Weights of a small transformer language model.
Size: width 128, 2 heads of 64 (1 for keys and values), MLP 512 squared ReLU.
Training: a variant of SOAP for these matrices, 114M tokens.
Each number is 128 + 32 x the weight over its row's rms, rounded and kept within 0 to 255. Layers, rows and columns count from 0. Numbers have three digits each. The size before them is the row's rms in percent of the matrix's.

# layer 12 MLP down, 128x512, rms 0.194, rows 100-127, columns 448-511
100:146139158139074148145210078135111137106082097152121168169148109138100152109184146113106094135115098180123131139107136145126078140161075156072083120163140140110112156107101129066113077132164143
097:141122142108085101137093149125112126134172122126138169176098093092138111148123071133121109144117135169108155095119054131130068103214117156131147121136122098146069152171214122078162137029151089
097:151147126108132171148138129186080104081162083098137133071210147130102124075156128115126125128128152080130156135089133152145144172144121164129120146120107138105075105161145152130154110130122134
093:117100126149150158181162123109190121154088148132139163151044149117170125137149097104129241089082113130164105127173135077126190097133181145124102112122194157129111171134126132138133151124097170
093:111109132153155161104181189133110094106130121140097083187115140127109154132056124163152123116147117105084112136134032103134137133091161150107145105171129084125093108159192137113065099094158131
092:098106110149148112162176133168058119151161122138098136133136097211122168134130189185134171108101132103104104130153135109127136061128076138108115183122092076080159154108150102170048121102161156
103:100139215089122114160072120106145159128066110168144147132158130126148130121074055150097100107205133120099161136095119126173108126069123167140141148155155146112081092101120090084104163142139135
121:120102130104142108085131132143115141164098137089096147106070054132190080120099111146095159100111096072180085047127124064131138155087111165097083138085118134073151114118099157159129108146096131
103:139143200080140125176096088089157174147098156130140130152147093130105203121126155107195203097169098151060199165160067096124085124102199112135118174114163198103171153169095158148164201189161077
101:153106146090124129181162109178159085130112101123109044093152125126068138017169131162139177184088097076107137133151153146124107105165101145167127092129127112099054087120114071180107118149107195
096:115170094146104110101122134163083131084156131117123128136132120069122135144116121124147086104111066122108147049150072142104139135078138060068072186124128166146208104119105120107206112102138176
097:101131099135136121152164155100119177110112114137139113158134116088117132125154148074023184061090151150120132107106108131140171120060134185101109086065123136136101119157131104105122105124101129
106:120132087092050112110066105130139131098084225129113131082152061122147153066166137105129120098079181197176151118099132102118157084150183101119133111126100085073053173142133105072142050098071097
107:090184095152131111162132074068133096086185175112159124072154140146130165139065154139113172096090107097119132102085132080144090103090105082126145064118121216155112058130114155119128098150171125
094:180033133125139122110142092094094100152183135110096139147124129104153121061096152163116101162144129118134126157082131086127064138172142137150157167096142149176145119129153096106116153172125126
098:095120090135130115149132151142127157097162080136170153137133110087147117147106195156164117092117103111101075104096069201150155101134185099158128124184138104098112131110109085026160051102138118
103:108170132051115091121158088085094148089095183128119107132097131149089079129139118109068116069123063179114162092078173114123134139101070124098094122128119208099158131124086134105167100134138226
100:157137098125153154083116116106143088192150175155112101101138120113146139086109100119099149131084144146127171112067099100112125163129118109108117140194163114089169131141193147143180128092127127
095:120150108149159149136106139111145156158128158119171127170143143127130088146132085086113083163149134098164126130100121114130162050115169105204139152096080175081117127166131117104098164129142117
095:066154059166159175111186122152128113102161152151094175116124115153156152126109167173145109093117217133149155128146162137122126124135107140120091115121122131116116140164138103091080114130161077
100:168146125156069116100120045095125098101149101161144164141098136144136094102132114156158086106170165089125122115143143146136143130080114074110130198163144160168126056148129103150086161159125104
103:103195116101119122119124119131075192079096130121156108082121179106102150157152127138136087132135068156190176126139159098098104157110065171113153087097148170110150100110113122138128112127104157
100:083129114180104159139123149130135138194112133196103099096113096156145152065110123098159161099125174124143172073106154060096153075151167092154118103130163100084097106047083067186121136070129098
100:173114099184156123192162094095119155160177119134142155117130117125137137156211124064146120187105097156106131096098132103091138184144070133117101165149117094161162162099126146102139142119141122
105:119106068077123092142150111118099088124136145178110118099176109209141177107124079158103140148098124120118071132095133091134164146131146160127119172138136099191135168115143130128167151115221148
108:133169110133124158145121237096114151134124133066176102141130140155145117106181130124139133151104078130094171110079084121135163134088154180087131219186137161161139138124190136126167091099111109
104:132117048177144116111120139089119053118107126132168161092115116133130155056167136117202108068095144156128100095164119065117103142071136187145162141095128081095186135158138139080133096169133106
105:052154120157118099186149143096126096111109150162182137133078097169171189148157133114157065050113090106167115087085128129122157138100106128113146099101100131108091161151100129161177127090111091